config.toml
hidden_size = 96
max_seq_len = 512
dataset = "wikipedia_en"
Each number is 128 + 32 x the weight over its row's rms, rounded and kept within 0 to 255. Layers, rows and columns count from 0. Numbers have three digits each. The size before them is the row's rms in percent of the matrix's.

# up: layer 2 MLP up, 256x96, rms 0.141, rows 63-108, columns 0-95
# down: layer 2 MLP down (transposed), 256x96, rms 0.126, rows 63-108, columns 0-95
# gate: layer 2 MLP gate, 256x96, rms 0.151, rows 64-109, columns 0-95
up63 094:166133121105119205092147095200117091166115072105122132123066121103141142131135140127111114127082134161062150065092112124143131131160128096117123083127179169158109093141121130088130179152089163070129183123115092105132071102126154075126084181186133155112081080120170139099100159077142126143
down63 089:118146162107205162095130112127150126147148096148101128155106127068110168083152089144106097111089189213145196085141106147155125162156088185166117100154192124128085144158130089124150144177097139065101173176134108140150094124191081120102146103176121105092103123156111169132122130114134153114
gate64 098:148105182112135188124197105164116100079112127162125187158128113124211129147144158123143072155140162129115138112098080120153107079152123086118201132084185139112084128131127127114159185070125179100144152077139114058157143126115152139124172152128140144099152148151128108133175065140119063139
up64 094:150099164107164153134160144169113113115086127121146101133071104110179086087140081130125164118131125156147148116072142083147129137123204077138155156154180109085197129126137163132142132158096123128106110152137146063191135173072185106134104067166154133191103104100124103155137068143072159098
down64 085:124075072147163185148141168135108120119066132065129155145105138073105106126143119103150078121134143134125107100098097083114137064072132130111118167185115076164091131129093095124129119130149113058119091102126150157138114078145123089173165135064177118120120157039175115071123085140134105143
gate65 096:116108150130160093133108153134110087137126158100150150071170128140159134112108166139143135166097072116188116063128103055140126051108156127090176128169152168136061086153158110199105071112127101114119122078125132076090149122153114115068141129128164140084066166137164131152079116147142108085
up65 095:106134151107094130140147127178175139122126123172116127093131145150113129101106132063142103112177138092123037090137142112134159150080142186110020090120087132121112103124186122134143076102125138108124156170135129107067042148162129116082101128091108130144162094110161128098082181108188136142
down65 101:162135087150178151121189055172168108154122114118145195136110123129118135080111125173163100131206128082134120111134135182101124124147210129160130162116095193160079092088107125108126121129089133131142087107182122120075179163133132158087094081157106155145133155152127090116104105062114095125
gate66 100:085086094159172203137101112160161163124132093143131220126140106148136142120168113199122146143137160107156113141142099057076062108139170157100151106110150140124171146154153124138138123117156189110111142111102176122090145178117120147066146106117091137094191142153102109145114111060143085085
up66 101:080128110133136105163121103112101134106127092117149087093133102130137135128186118034074150133074069175161147140095089096096110124138182122102101156125162173216125166187140095111130124127162141059074107115107120150165113126166117135128126144071127155109104168146105181196118072129140117130
down66 103:171084233154096062064109102124159123071100131113120158130104148134107115155180104089111088086121121123169136122091142122122100130193215120054136154082095107171146149152127127134106142180145095118073148174114134095136137132095133130131088134069132147171142154107095085146120146131102132122
gate67 109:128181142164155134123100091134072120158119147138149130077098106134170114159088135142109105141157141090202152155168202180078150172103092112156126129164126108075099159185187107149135121106113101109143154155100192167094079137073105118091162153141082169130143143086136120082074167134140149092
up67 111:091154176082197129115071154066139122095161120176117120199132109094147093131090104132056096112141098107195147177111151160144134155116108126142071184171113121090106162118126152127132108142122127135128098111126116139146153107150078144113173206135105177048138132107117107145050143147142130140
down67 111:065108112128125104088120122143157127083110129136104121065111149145119122110103107153104065107107092107128143091154126179120109187138124151131097199114044123056131148131137182141176174105151107074147078096133143188155102162066126128078143099166113095078083095133128114107096099170161139158
gate68 095:156110095142108135132128096194145137142101172081041119126117073126149165145173151133149126157118152107172134172090176075128154147107135131211136141150124095098117138119132114111145160178118109122200232117083145153097132137160117195136121144121102125133091133134123104154049098085109115093
up68 100:120196153073132088189092176112122169165109175044112099217113119120142156127099094135155132112118121168163104103125174094145121138109157094146129174189106055150090173056183155160144108109102135131128165140127098111117126111145153144141131173110072136167139135128151095123089161130113151137
down68 088:100132122147177065122082110134107148127096128133121182105016169137132149093178149196163119121117164126131214164124134117134159099140083086127121129080130078095158131127091089128108094156097137125064137049140134133096150161119095106082152086131143112136112172118101109109121102166144077123
gate69 104:129105077164109075145184089105180152154074099116138096149149163142114097175127151123067125138098170093100160124178115114128142136188126089110128134100182153168099149164177142093150153112144192160139164170121106115157139150120087113129169050051113128079147121094081136133113176160116114166
up69 098:166094105119111100150103129135101117094168145072176200154128127132124144136069190153188144127160126138149067150126157136118096128118146044112122152151165159124157112141120071157106143189118141151154097087079087207133171105113123158103033151151116116116121120184120123138156104110126103083
down69 101:133106056098122126137128145168164154115064131116136108109130066179210121138112145088133137145062161091123154139121100142089131162118157135130079159123176041073109130084095092135133151116152040104079128096141118119128121168147149174128097086188076132106163131161142134096135095109128149116
gate70 100:139061167188074197079162152102079144093127122159153097105145137199158165133109124130119084095148189080139121103109124150119172120116115107132166138125199060123119092125098117137106114148124149172148098131124104137129108134125170178150128132138122121055072151169118161111207103133153074128
up70 098:157147109164152162098154119201148123066078136149122150120098049128097150116146168094143126118149160054142136202117134142161154152100100113126122151149159117138174113151102075127162073167084091120140039127076120159124131127132052123131129147163140174170145129120161121114150096149165077092
down70 085:146054068097077057184117141100092142099156126111129162101086143060144104078100095171127109126089157151131106098139185109068163099127112147150133089116132124135122129165072104125157127156158137077144127131096149076131081138092171114170121150131066077121136122168173164177158094142100110136
gate71 091:125172148156183142114172100087158090201113155153179160139157071159116198117159065078153133089114160173160143126186108149127124099119165145117117113122138110115096123188152089122165183067127105161125118132138146104165102139143079094067151118125124067117105129103135088194118110111147082116
up71 101:112161182120113094121164089147111086141150158132148100083163118111109190132179079118161154135086115124136177183154129069115076181123149109131109140083202128176158129143120084069125148139096097163081145162175192114072069116108101099165159087134114090136077129152144108146141104144100111124
down71 094:106128154116140108076127166121096114087126136102162129125079095182164170138195133092123115135091155150138200121064106091122102160108151093111130161064180136139080123126144141109112062107167100155151074129129129119154079056066117099082195130080098089100129120138142136127138158099107105177
gate72 105:161153140162167158122159141094138185152159089091152155158122087133149062165086121106178119087126141136158131116159121145034127090078095076173118138159137157124131202181196124098148148164143136151108151101187168138126092121111122081170126156109143112156079131158104129168146061137118143110
up72 096:101107145110154119127129142125119098148165145113178087103094105078140132182108094058117073087056142156175102057112118143141222136106179111152109147160113162098117153097117169115162160171144149173166111130195128098153123125112062139143094108119129133159082143116135165109103050120109128122
down72 111:137145139134116095122101121076136162093110184133122092102119152110126138097149154127144163084129102160137216074154161066155156102164110102084138116133151056096107163154156155112140142126129154192055119120162144148149179151147100072192174117147082118059112138130084090108158080133140094111
gate73 100:168156080096100130172109119132094133117165113100014114134089049099087147130128153166150164131174126125063092111082082110105102132152148087070141110126139136109091185145118102124066081127091122192140170133146130094097107151175148116134140107172151136106178123112129128136172150147100169130
up73 094:091133103124103133111165120074134128074085100152123072088144130195113174165120083102174063100104134098136150139158151132152155107128119139125105194134122112109118099087151129069193130131147152103086109171102111163143179101111142158083135142082141139079150130160102155172099053116075053130
down73 106:131128132115072045110109184142147094187161110091176095130142097136095127136157126083134127121099154132125109087097126132156155102079098127159124140083128035168158130137170099064128159134199116121151113124095115143153139107086144096154140162093083155114145063199152167130106084153180130112
gate74 096:109155187196079164158131168109082142090135129115103113159090128216153154132090158155132077119139147116121080097131165109152103117105062114107081132169163070121170176118153100147112133119127131156134163085124075111068167052103129095136160104138154127157088152168115103165164153111157089127
up74 091:025076135226086158153095134106117093095091131184084085153121100119099151130127164140138098079133177106106114146092127127160112075103044136162117183137121105098132209138148090126131119110112118136097099121145069138105110062139115118109133115120128130090158118114083113126097134149139145159
down74 108:154150176088097170060084126120124191088152075114145128148148148117170103147088106145116181144121086134121121138114158154140089093143161115195090121124126101099147118072140130136175100162102116174210132158136095176130102158110174165108090106136181102213149165165125148159107114186114131133
gate75 109:169124097075121143106118147130134117120157155132126098112149120205125145096111169188063133160123146024190113092147105097104114126136127093132095078160146085181176110099103099146104137151155162069186148150145116109169180126087094087081150144114130123168153121091124130163137155080128095168
up75 101:162099171074076143111122162147149130163165186120128175126153154108143071169115096097128148165114139113159120090110122126107129139069127132079116121112188150167103104110102162186115117096101098167143120060097173062107129142150051097128138145127135061117115070139124069182116151134125070099
down75 100:150121135127133119143192174170136101091149125106134194128149162123159078136127110218141123118082128084129163137076112181156137080035093170154166101173065121168177151146081063140101139139138113098120107153179152121134184127125157138168157181100113151121113139144172123139151144129122155141
gate76 103:158116124126131138174175160084139142122095089118104130126065101121183063144182159103143081086083117129107080117106124084143154098192150117120135127164125103108182111105125096103074136082144118096114104101061157119126120120128124228115159160159142185102141096131143120202156086147094154100
up76 095:140099172171186156135133154087145148086166101154121134166135124077185111162164176149124111135167158107091138066151147097122166123174151106096120136133120133113169158066112090121134151090164150133173146090054117155105150103188098175122153182138177139099138165174095113172192125169140109084
down76 093:151117069170114116107110135106158044145166143166115147167151111164151192122194133149150149158116130156114174156152111155143076158166146181082127150104181119159107123195134172140173104125129130130142165090101124087111169120120132119184157174102087112162118178143074124112189095120065115152
gate77 102:130104107162122093153138106126184102180183154145166158146149113164164125113104061102090140128136139096116150125123147064099095127117134158174131154150096110156205131143107199137134088144132168113125124108123203082150105143175151138186091111036129085104128108160166153150155092160077118167
up77 103:136089178135147150152151161130132187084098156141075094091124100149122113156122128215154116137141094139135138115131120120101205069097108156112124132153082105113120128112095143075146133145146081123110104093099134092125135097106158109146109147131140240150128132127160127056146100084187088209
down77 109:112127088163148138149162151100115062114116170167139096084142090115153116105109129134109125155115126146061116127150127139097166080191124105116127159154122077180169200140163155133115177093131080128074099084163163175060122061125135182125082108117184149169149158141162109124142073147099134159
gate78 098:116147157113186157160136193209102115043130122122130119101133099080141176123129119121149134144113118158122142209144152139150106181148100128130138194140152178100154159105130132097157120150159070173093062103154136124127121099104136209158116098167108163093069165103102134136097120162131170108
up78 091:174174140132106129123103095158145127155146130105140146088135078140161152144131178125083150133071088092190133089186089139094158107106157164120161141142151160134187137115144162117124087131184130104189129096160109068126167142183138069139132123150076148147054132136151176080153081130060130164
down78 094:077136124109154080119132128103072174064094197200100126140121180098159109132165103129109139116121208149128166146150135141124095099133156132114148124142111158131172103131135130109176121145178177085100165127131125150125091104079110208104093055198133120100127120100092140116093159141137125059
gate79 093:130127165135092136183129077134145083128172079122117061156122150119168166093083121089118133118123127163050165138134173103097119123151141177127172077089095126113118130114094174101109107159158148119142195147066147158057081113165135088149134139150099122076151185116158134131103065097158162161
up79 094:082155167159070121170160132125151119111180148144146103128091084119168141035079164077130135094150129139087152109144184136133141028115141144142126086135107128113097083094094152148094154120146081110075133139099166141087129128169157123143156146175143153073111183130140115094141080072094138144
down79 085:170144155108134187170110104100119108168148111096144124098130153196153165156137184169141142135156093176188127179116148105094198087074124155113154200051111163091141133149123122095170146143113074131106060099141112102136111094133102103164181139119137128114159145156154113104084169159101168123
gate80 094:097105115120115122118100101057082150120127148147114092151129157182126113096119163178139132105071133114148142107131137119201104125109137157104176115111161143105180166131069144189133142167132207091140136135120052098131134094085099139128134070158124080114112141114140091190165097118180041113
up80 108:069078113180171111114134150173038078126162123149071162162116120157135097061135156137141180127104109103079154118169149157146099124136098168089138118103124132175130105174107123125152089196063098096096128152119107126111079173138155119091115117079173080145134117109156108107186147116117124168
down80 094:145153106172121117137109130178128155140132168127152164089069146207114157176118164150120124098121165150181155116094171126114147125143168177146114134110123119104172099107094150137152072097096183145138154155134108066163111090139123098150071091116110105166034180154071146087119098068106154105
gate81 093:089129129116133135081088153093114078121068149151160113084095122123168163079100081164150086095161174101177097098121105157084197121055152108161161149100091132153093096149141128150090131086130148137157141090070100063159144157140126134162173108112152096145184133064129130109120171137153127175
up81 099:166184115099113118152088131069074126141084141140169094144081089152111160096092140107156071112210181106133111080158135133120122156140187086133105141119104132168167139120131080129123139150139176129151135125118090095152110157028120138081112104179082066138150130163127181138100158161133161107
down81 099:113153092047153173131078075145067116116159082084153151159109139104122150100082148108168095113133131124147079107120090132163124103063110070147092121091113101187126086161160111164143123163123200170135092156150132105133190114139154128161122154126159124128075147141070143119119152125101199168
gate82 105:136096155131115146091112145123122113119115161127137182097123066067152066147141115180083093182099146094108092111091138064111120135124082094123112108040139148134154136150089151124111094155073150096134183144163100087120124112116145159070138129117112092086143081190158136151204139062136104110
up82 105:131099095164167082128190118124081154075137178142114053096113105093086195090085121120065149162095164105150112131164130076113088105196121129150089115134138121132158126116148124173088133125092088159115098147163104111117093103131092137154088178097118090163154195165127117106178168169140141117
down82 099:140075115117120099104106176115119085127082150171160150095103151092114090091132159159101139151133115146146161139153163165158116113090131111122099175091113110132139096118167163105109098161047182114170147063150085075168156157123090201146106157153231129082117126123113134119135118082105071127
gate83 109:190106170125155057066142124077113140098160126156141149117108137198153146096107117115142124115096134084088203052165110105055136100136166169121139083144147095096150146120082118145136107140137206148104132139081109119171155139170141161092137153086131142128169112135148092104142083143155144069
up83 106:127080072152076142179182135152142108161123120141174096098072074094104110147140152141170151058199174118148094120124100126136109062152094147139122154129129049135144127134119160112129190173123166143160134098068098109173123094060116169156096128163119113159101119158180155142129114139122127161
down83 103:109127158148089137104104142130080112073115164163191176107140127163167113113116105077072118050108138107104082147164120156089148140100150089140132104130100168158114155135135179169103142082120149079115164182168113036061172103156149126169077120177145087119120118116150179105116133136139122103
gate84 104:127086063184141126132151120161145094112087157137168165147173080117117133134174162126179107110088078160121096156153187110084152115101103160085153091098146176166119105123142129111095156107147118063182115176156147153107115149212106125133203091082146153103137167071142136125134097153105107154
up84 105:137099100110104141092141086140144172128100103148157131158085101146145146136141151151125076132085151121117103084103134167138171031121106141076100082131148114157097138071154062113156167059136167153207154106157093143074153143112107134095101068165094116124164110086140128158129140131183070143
down84 109:105104112101086094059171109119152086088122089110136092139154116112091164121148165132110117141104101145109124143117147085201138101192170091103118124094097175144102216069140135125176098069101113167137087090153116228101138141144083132111146164123152187121128141170137101155137112118132102124
gate85 097:091117165098124105104176154150173145120179149138137117099129135105178108128123129147121100063153136119179169101112180199137123193107127125166115129085093127128133126218151177154071091130152071173137147165151157159158122148166107081186117146111159116110140171127155069140102170146111132061
up85 100:118168139127136142107119136131116117171133049174090128099107156144188128109125163108167127095134148060115124097191129083171095151092119117122161132104103169139142175181110150179097075095117151199108191124096137158164106160117168103106105111106146147173149091158206171165107094129150158088
down85 092:155075118145142100101166141145085170076126176120100111145151120118177058151145153131130127128123108155074179170107132144113201140150127166126058103154137112101129096118152128153095075140121150075140137134114050144138150146144110169075125128136098153077111130110093108118080156216078091068
gate86 099:146083075150144164142161097154101107116142144122133163155176130126160163137161126133089120144075128094100144137094104148095108067146118104172094104140113110069167157085197153100124128112217115105092130113128150167136115171092083140150171170131188122140126114108138161055110030139143089124
up86 099:150108156157157141134106125122113131135136150083096128129101136094121144122072123136114153135143058142197184149101188137086109090163133117122197115108139138203127185143105182143130105080113077095174132118126153109110165118168142057116061158065125153136192092136101051097117121114113129110
down86 090:151093085180173144120138098134113132126135177120126151139070093089109133144117112118166127117216087141151197121143112089103090096149190165210126149164141105121116123126131089117132116156189113130152161117158131094124154130142212092143156125146149121127123125091132174126081015150127108101
gate87 101:085146141129169181206099113132120158123134125092115102164075084105168113124075109135190139135109132141143078190165143124120131143116151121109072125159150141118100210114116154108157120153133115097178109129085160096134104136122081187152184154112118156084122164057060165089129126144136183163
up87 104:093092139163229154130114088104170210156104131119161152130137116084155114108105110149123121151118141162162120170100144174155112112111113141118095165122178116074084164191184177131126116146130133108124111122112110084079085117103137109095150209081140158099119171100144137070113124156143106192
down87 098:101147114141174144091109081110160099097135046139128154121168116096116093094099082192140148182089099168163152102162162120125105138119075106125159183117164132122120127091140104082118206143088155104147057138091114192098104117126130108093162158142091077062132129103192135121111123169118137138
gate88 108:109118122110104126141167108124133153095145177125179101132096142064136137160097144109094103049135110105108117160175127155182138133127081059137051094174175154126208143169145097140128130112095093127112120188112142154070138135126101119165113094117124106088107172180116113201127126122142186081
up88 103:092142091118111137073123140088160053193152108056124145094195082121125112110181164151114152092136133149151142098110120211114147138054134190122120134146173124167109156157123143097118127142107120158138121163093123166082113116090126083130138117118149104190121079150164129191139166143183141161
down88 106:167107173170100043173121114143089136062140162188119148119090160108117211114132140069144122147082172105125111155130132092147132143162113059159084143072173138127166098081135171136102126132160127085125111168148140085107154123171157098181130168164144087102125143112099144112121073155097121124
gate89 103:133085109084124132154106140066139090150127105128097102147118141160151137198104163088150158172094152073165115086140113081153120120161122088125098083210125126136105134142110161091124079066171200115116126142089107151085133085133165109124080090167167097091130187182130122113108063122114114103
up89 106:116197147119109174160123162202078120142121106142168101125065096204104132098122151133111130126182190142128136118108178155120142164144078094122070171181122121082114137149141108084122073160099098207069109146130155161119119115168165116169129137153135108158123200156119116104134118128159135095
down89 091:158128116106116121134124149052104157096197105172114134148119131122126077095197101157145138134172115126110140141107104171108132093102186107103138118111134160142150105174124144141125129157112116046120075112176138102094189170079073175145142163132178153140165031124129119149097132109059130158
gate90 096:133129122086167125159093132141170124157177121124073171125139156126162111114134140162070146159103121143096143147082189151093196141139083117119156172146123093150059129118216131105141150157108067088097110080119127104146131117072124145100180164142093097121129128131123123161189158139033108102
up90 096:153151111056085189104114146091107173121131135102150095120161100143114200144105129118135140093131120070149142103125097176126147089141159181066147162136113147179185074107155162158130131121146142100059075090094121138074129139153109181156111126103119153096188108105165145114073102126173169091
down90 078:161075156148162146139150197131142118107082094121147145174051118170109115138111165127068132130130103076125130118078108139124120135141123112150150132110176080127138126122134135116207126134130151085159148119109142134186085064100033105104119149111156110117141104036141109076137151132198165139
gate91 103:137105190107104077131143149149107121126110145137092093088100103132058100162120110182111152120165169118094210113131170137183159111126116065109134124135134175126142159105108164120212153098103146094112118142096082077132059143181128146132147087200183137136127119110148180092115098125082120125
up91 105:086172090122163102161062083106128185147138149049086133105152155138091129136132082180126149156100095144130153153116137107143067075203147168088186116130153113151110145120136156118136099160138116095138098124113168141114121075147133076144151068060113145149117092061123159182155090131120144152
down91 100:083165097152080108088127139167160118077135091150173132128113108109173092079117195156156157121149120113174121133119149102111130131084133151168086117194085133119165110154147144152117101124114133136114144123138133000121143132160184173129056058175169145147152113113086134101101115142137126108
gate92 105:138172137089110121200175113149093084126137116137129133108060151151116130118094173134188125120069138122107138160167149089130151114096137091128212042105135148136100142087122123069139152078061145110117161181123151126166131147124108125094171104099176175122188109079121084108129127111080147125
up92 092:118085102140144163098175073138110161225144133128116129050134098093140131077175125089147109144114139143090153157120179118155176121188155095122090120164132116167140116175117111131106125154098127083102137121115126153099146172141097104182099029113059088110139102166123106114134136113123063120
down92 106:171166088149149122177142112132121089159074187168124106119194097149108093132157071124125147109085123158098094140159082069187169156159127121116120159125101172118156113139075105102174109113101083065095159118123109190146115122113106113173193127120149137132132088164152105156120139198105070102
gate93 095:114134135161123127097148106114086085168136065129148145143077122131126121043130103164131168123119117130159206073121102114064096102138196137134097127195165139113097109107178108153163112106157126034113140087137192136137145125134120122125179171135123095096121110173113148188104071113114110152
up93 101:160127134082117132196100156098196137109134112150085112130184132149165169154108182121137138110111130171186049115170153138133145196158085089141153184129094153180154163128092140163070126167110147185142132103029108155097126167137141117126091100121138168118143145115129121097127159133144166109
down93 112:102092107124152139199103121129174144130088104126131110113103105180163135114143112111118125098109158160111067088152144162164121149166113181137165149133124138163144143143123116079135109179116105158171125140124066066151155180168184098083101077105094195122145168136081123164149128150047087061
gate94 102:146080124144137124133119168097131158107122136141141151112122070121140144127084140128165163116173206148102106173085238116055127088176096123156113141167142088092136135159097129069127108138178121082096093120127171150060152098099157121127132091105122106097150171147130146094099159093191139167
up94 103:186085099126148141091188102168135135159119169172180105108163151142124065156186113162143107140122093088150129066171128141129182167106133161098127114138112125174117120121194111156097143068106174091166136116113035153207136122118145162152128113137102132125099107158124091189129139149087150138
down94 105:157091135106189097094102196138135116105131134083166080113131086099123119087175104090143136149121132125054117087145134140129119073099109143142172070151168092127151137064211154115113144115141150137162165155138122112156061127105139120130166109144147130158148125251109131183127117129104109118
gate95 103:162074140162120174137127097118075106100123137106096167117087141171162112089158167112160121127171131136102110148102161138184133137137142128092149087126147121158124186108178127166156082130112128089171178119074145097053162085226137157142138171196104167111103171112157169143161172119146125126
up95 103:080144115090085121128159165109201107146193132147159090173151130095112113172084142132084131146154167134159140137080144136068082194106089150165132121114135175137148075129100153072126108121097159150150152194143128126117144147136161151113129094116107108067092136166115066184148106081069163096
down95 098:153088091148177116173173192121155192139117137141113169132129109104127140146181111158112102088160142100143121173085145167129151103150111080114154159120141106126050104130165156158130120078118119151082147100173150154163190109070070065169177099126077119092135138124077113148097140072156099132
gate96 095:138072094194134124073171084139144159177109129129180175116100116151111136111135099151137148102116133179169080109204140103140176156089141142129141098084112188139130141140159085140140131104204077085141139154159157164130146098141174132148078097143161113092132079098138107194183115159138083115
up96 101:183182087190143162195110207093106127081149169106084068165144107149152152147124088100112129150168085065104112155140161149105095115173106085125101129164121142180099139104095165154112122154074110109142152148095154089103111133152122121094173110113097133179178139168118149110130151112103194119
down96 108:160165180139135187202141148201121132146122120146164147166155095138165163104111148143113142109120137139052084128179108172115145136150127123198151113125098098173113181167122145142085131144134102195175144154128160068126077138122121171132147149118162165164179110161077129133083148150083082101
gate97 103:158114133102177141117134071147153098124118119196130135151121155147115123119065061156126148088127158166131103093167095140122105136161125127096139093126131059156100155124170100136171144064106177077149108094116129087146125114110159046156152121130201191134116176122113118101115167091199156082
up97 103:112102080130128151096190103143136157109141141191103136075135076091158138108187124103156107142186185121153118128148099140143102127088097122171121139141217161159142125167136124153152114202104212091153156131085103095152122142088128174139081125133116175097136179138070115140124166179139108114
down97 096:121142110103158163133119100133145119183121152098182104142113088146084132204133051122129166110208065129128118174166158167084069119152148152081170145159126169136102132131122112108119151093087125178148115104129155154165118133130136145144165111202176108116079048120164150133114107117128190130
gate98 096:152070130122106112118108139098126147186168145127094191153171163129120186081178050162163092079134097171149159145083129097077131101098108176154162145134089128082097206151137154189102131106149145101123134194080135142157126154159152134090115182143129091115132109139116140114085131088131088141
up98 097:104140152114126110183128146088086105117130153195101191132146117155214118116177123199151103137145127135167197149146102127065119159120109146154129185109110100114130109106137156133072076113192068145089138082106159091182099158141135125165176143127106120081140121121116133171060141121144160117
down98 097:126171187130115173114148159144116120125117141111131188143178153152123107082184103138089150156119076156111145072158102063104118173076151170091066193179167135122119143080134144132147094112140130073189166164140122147152132129158077160130163144181157081118107149119155139185148102083155143098
gate99 096:111169187100112138102123115107138096164143131063089186130094137107145161152089138124143102048111115141122170093161132146075107137087147054157162090132150195082116176145106137155143092143117132178192172091070154085081127077159142106116111098129148138127113048106123117128168135117121130103
up99 093:119153212115136130175138090083119107125139126134128101075074197146089109138172126153121106082131072113111110177063098129171130137179107116152141119165143049140171100126050130111131117093143135111132130104112125070081136039092121129119094117160165113139146124172144076119129140088127161157
down99 096:106186149120162120123119122072113067088143076092157142128129115070135210097111158136127098100116109152153076152140069085086131155160099064098148106143182154133129126110162187117111117124223136105145094157172148061121130126121156160171088121152153122109125123199163115147146120119155125103
gate100 100:136162112178129113144168073128148060195065066127176161116154086162106059151093156120163087194088149126157071154112079123146187119107123152155173134131164058152148134130110157103087129108075151104099108138119107103120096171148174130128084145152124107133104113132179115092146126119119112100
up100 106:065143109131152103109091169116112155060131172131140106117178118096120121104156110143124158158116077114105114131159174128149093187121101087150127119138104163117127117126159071143171126122178146080091134075158080159109101080114120179114140087107098135058148123114054128165118134103141222192
down100 092:138122075150175115149124096082130103130138146105145106121151215115110169133150142147152120064109137111128128189138155168125116125152109095144118174154125144158166147171189119137067197155203099079098145083159096188121074119108143140071144103102064143126163126124083070164149092128137128142
gate101 093:148141154139149132124129175155152110110178130155159117096150144132089051100128150147091097164117086119220073114134149091105090078086122134144129078136144170142110195136125115107097126092156130160127153096212110104128077144157075116133060117151094143106101134072086098066105120102156101115
up101 099:116099145162120205141113131100049190134166151090150068127174121143151166136117101091101072114094094144117105167114137127162143198137109066133096153120121055192117150112148144129130111129106100164088029111135183147122107170181122160106147129116108128134166102152105105113166103129126151123
down101 092:115102146173113151091073111126089143075139169111111083149166136157138161161085146101177129110118093107114112171081098102101153148140083114139100112188105221138200101122170056160169178163149114049093174126164144182123116166102144162130168126115143130163117105155117133124115132098127118139
gate102 105:116163101117093175200140086099116150158138172162119123098065118138109171144110086175131097120151075126182093141115138122139088148099109112159138132158118093172192145121120195097095148183153072095137135146133136116099123092129113144108159124057190182092170096176076127175123084108151113114
up102 104:073159162112103117085098116117115118126132093170140196187166155154117081107139134130175148154076096111121074109128049142165141142099169107141110123087128154094082137151121094091123116157117205131177116119168149186087102161145113065088067100110095081101105129152153143146142113124067138155
down102 109:147130129137171119078112153108124098113091134170243139146108154104162127105105110182112166108117086117086177138126066130153136145156173140180151111111133193147128132087079091082186150162090122121086132096157102110143137128178130114138108116110072146209076099144105099151072139128146152121
gate103 096:095104118131128117210098134130135174061113086121112145147085107081182132128164097084122126083125125124112144076122135115152155172139151143134109151149180086132118179135160100044152117167101180117049121135156132115153127112104134122108128098134121140106201104215079159203143143151108130122
up103 095:134151097155160130102080095068145067179203109086111082112123131151135126116098126139165147187129145157146114149111145138126073114162118078150137133112147135065130129179053205157069093164144091135135126165159146097148133123170163135122131152101097133122181108088162127129168154081161123195
down103 085:140103098138166092069131095193118146161100098095196134135125139174122140116120149168135074131090114133124038108199199128103123144069060129115150125144171169153170160126131142121109101155108144173134112128156146143121046140123113148187125150122179130137109157120106139164123128094047129136
gate104 094:166081121068123139138147134114135110099128072136114046130102147177090144105111142148161185074148114112057147093161126082129128059113137195063082078114087129125154089153108102114167161137218125155121130125102111100106146098115117088170134115165091116102124100099134170103160119159109123159
up104 100:114131141111163174118116149109162107155165110128115113131084155050115099168089124106106161122142121117106155110155149126147079150196138106137096183154168161128171123200093150099127086127100126154128176124139138120139129123177111160126135097112137068121170151126230208115091073142121179188
down104 087:116049191130127130082124093142067116175127140107090127112138108173149122083129142114095070163099142140132056089133140127109126144150149096175118110123138103143136130113160172174111143164084179172125150130203172159122115118123172104107065110113137083133147188172090136122034125100096144127
gate105 104:131155145185115126142105099159077141116151211163124160131155136105152122082157150108123046133177187159141148149153101179097078155152115161127174127098157104127117142158112073141138119150130137140203174155166148159095164114085080171063136152136142078112130095117064085117118114150143089101
up105 099:075162081196114128091173147140138169129116140165068155183142081181181107068180099136125136106184118100119086142123109164146120115150159112142171115065152122136140164112110088107164159040140115064156095128107103119160141133137149143156091199141155115144141086142086126150146147141155101098
down105 101:100121173181140119093156105090165164163105170149122134077168160130144092079072145105163159156187107177145113145106133141119175126140073136108119127121129117133137099048152153133093191114134167086094149123168148191129093127117169151127153045162119116178162172110163166112062131116115156117
gate106 103:163142152156100175115145116106142103132124172173162079152123096107162099092138096097169094166036134134145131101152152160101159165102145132126095090167127132140087103115110081118105128111100077148168186081182084081101162131139113138112157123124104201125072130148150059121114157170114049111
up106 099:074084113132156064145112145161099137132105104070147163121208159089097107148139132132157132119107186126156149104144147104091143113114076109075159118128096163136152104173138136086141102131113156141020159109191201157161114117139127104153097109131167094168142173115104144161185103115159106159
down106 094:131145107072108146092177071133154148104139174095143108125115194142191083120154161160133183150153105151126164152129170116121161132147090128142115079140130094157060175121113076093125184119086141157070139154148104150159141148111086083137143105110049105130197082103166143100104085124165124100
gate107 099:112175186139163109114119162140142114102075172148152133120121109106199113183125168128082116145118077122119089203138134139076153079172191101167123169161140131114149163133180190109107151181163143117172147141151092094178119137092153129197150099150108069078111175117146148098135130130142135146
up107 100:162122125141089175137131122149159117136175154149193136164210093158093152113193123144087101124104141091154128091187118134117151121116117191080150116061102110136088127076162105125084145110095116129149077164152169118155142145117117189033129122089126138120170112105104120116148084140151133197
down107 117:147155106067148162166106135106150089173128170140157117138119122130108144136102204143156124122159108078087106132097133173129203110125090103157141113072113082108132156095125178180085143083111123135139142209104131154168101143061138118152147082145059129118075103129076137098131100175140069152
gate108 100:087128113170187152133167109153136119146118168144148147152093106124195119169128148166136133085101085131124107205125121164172138117161175054151115148206223156125166192135102099165164150144079135134169117179123133126171179135071125110094122125141158136129154114149149125142169126126088136092
up108 106:147070091122152128182066097161106053142133109171174156137116114096195099159113198127066083128120117118175163092125115144136176126190171113156145121133146146159095087129172141122089150153070101145112151098118166138174069089129126150128114139103090115147101136112132073133098129124087155190
down108 103:137171114120116137054139181086184166054162132099140127141159156111174136143139066136126160116111115158093144114159181059078128136089151132138115138132170129098107131120125111097191137087147164125193147093180162048098119141101105094142107147123154125145123090112077175138170163079163131119
gate109 105:088103104174116129148137088114094128142129121087130120104115129184102107088124148122062114146103180158088124139151168048167145182141147093122103071145083111140115120213104133138102111175101126129198100149152170126161174147089137091132098096081075147167148106080148193096127160116081134140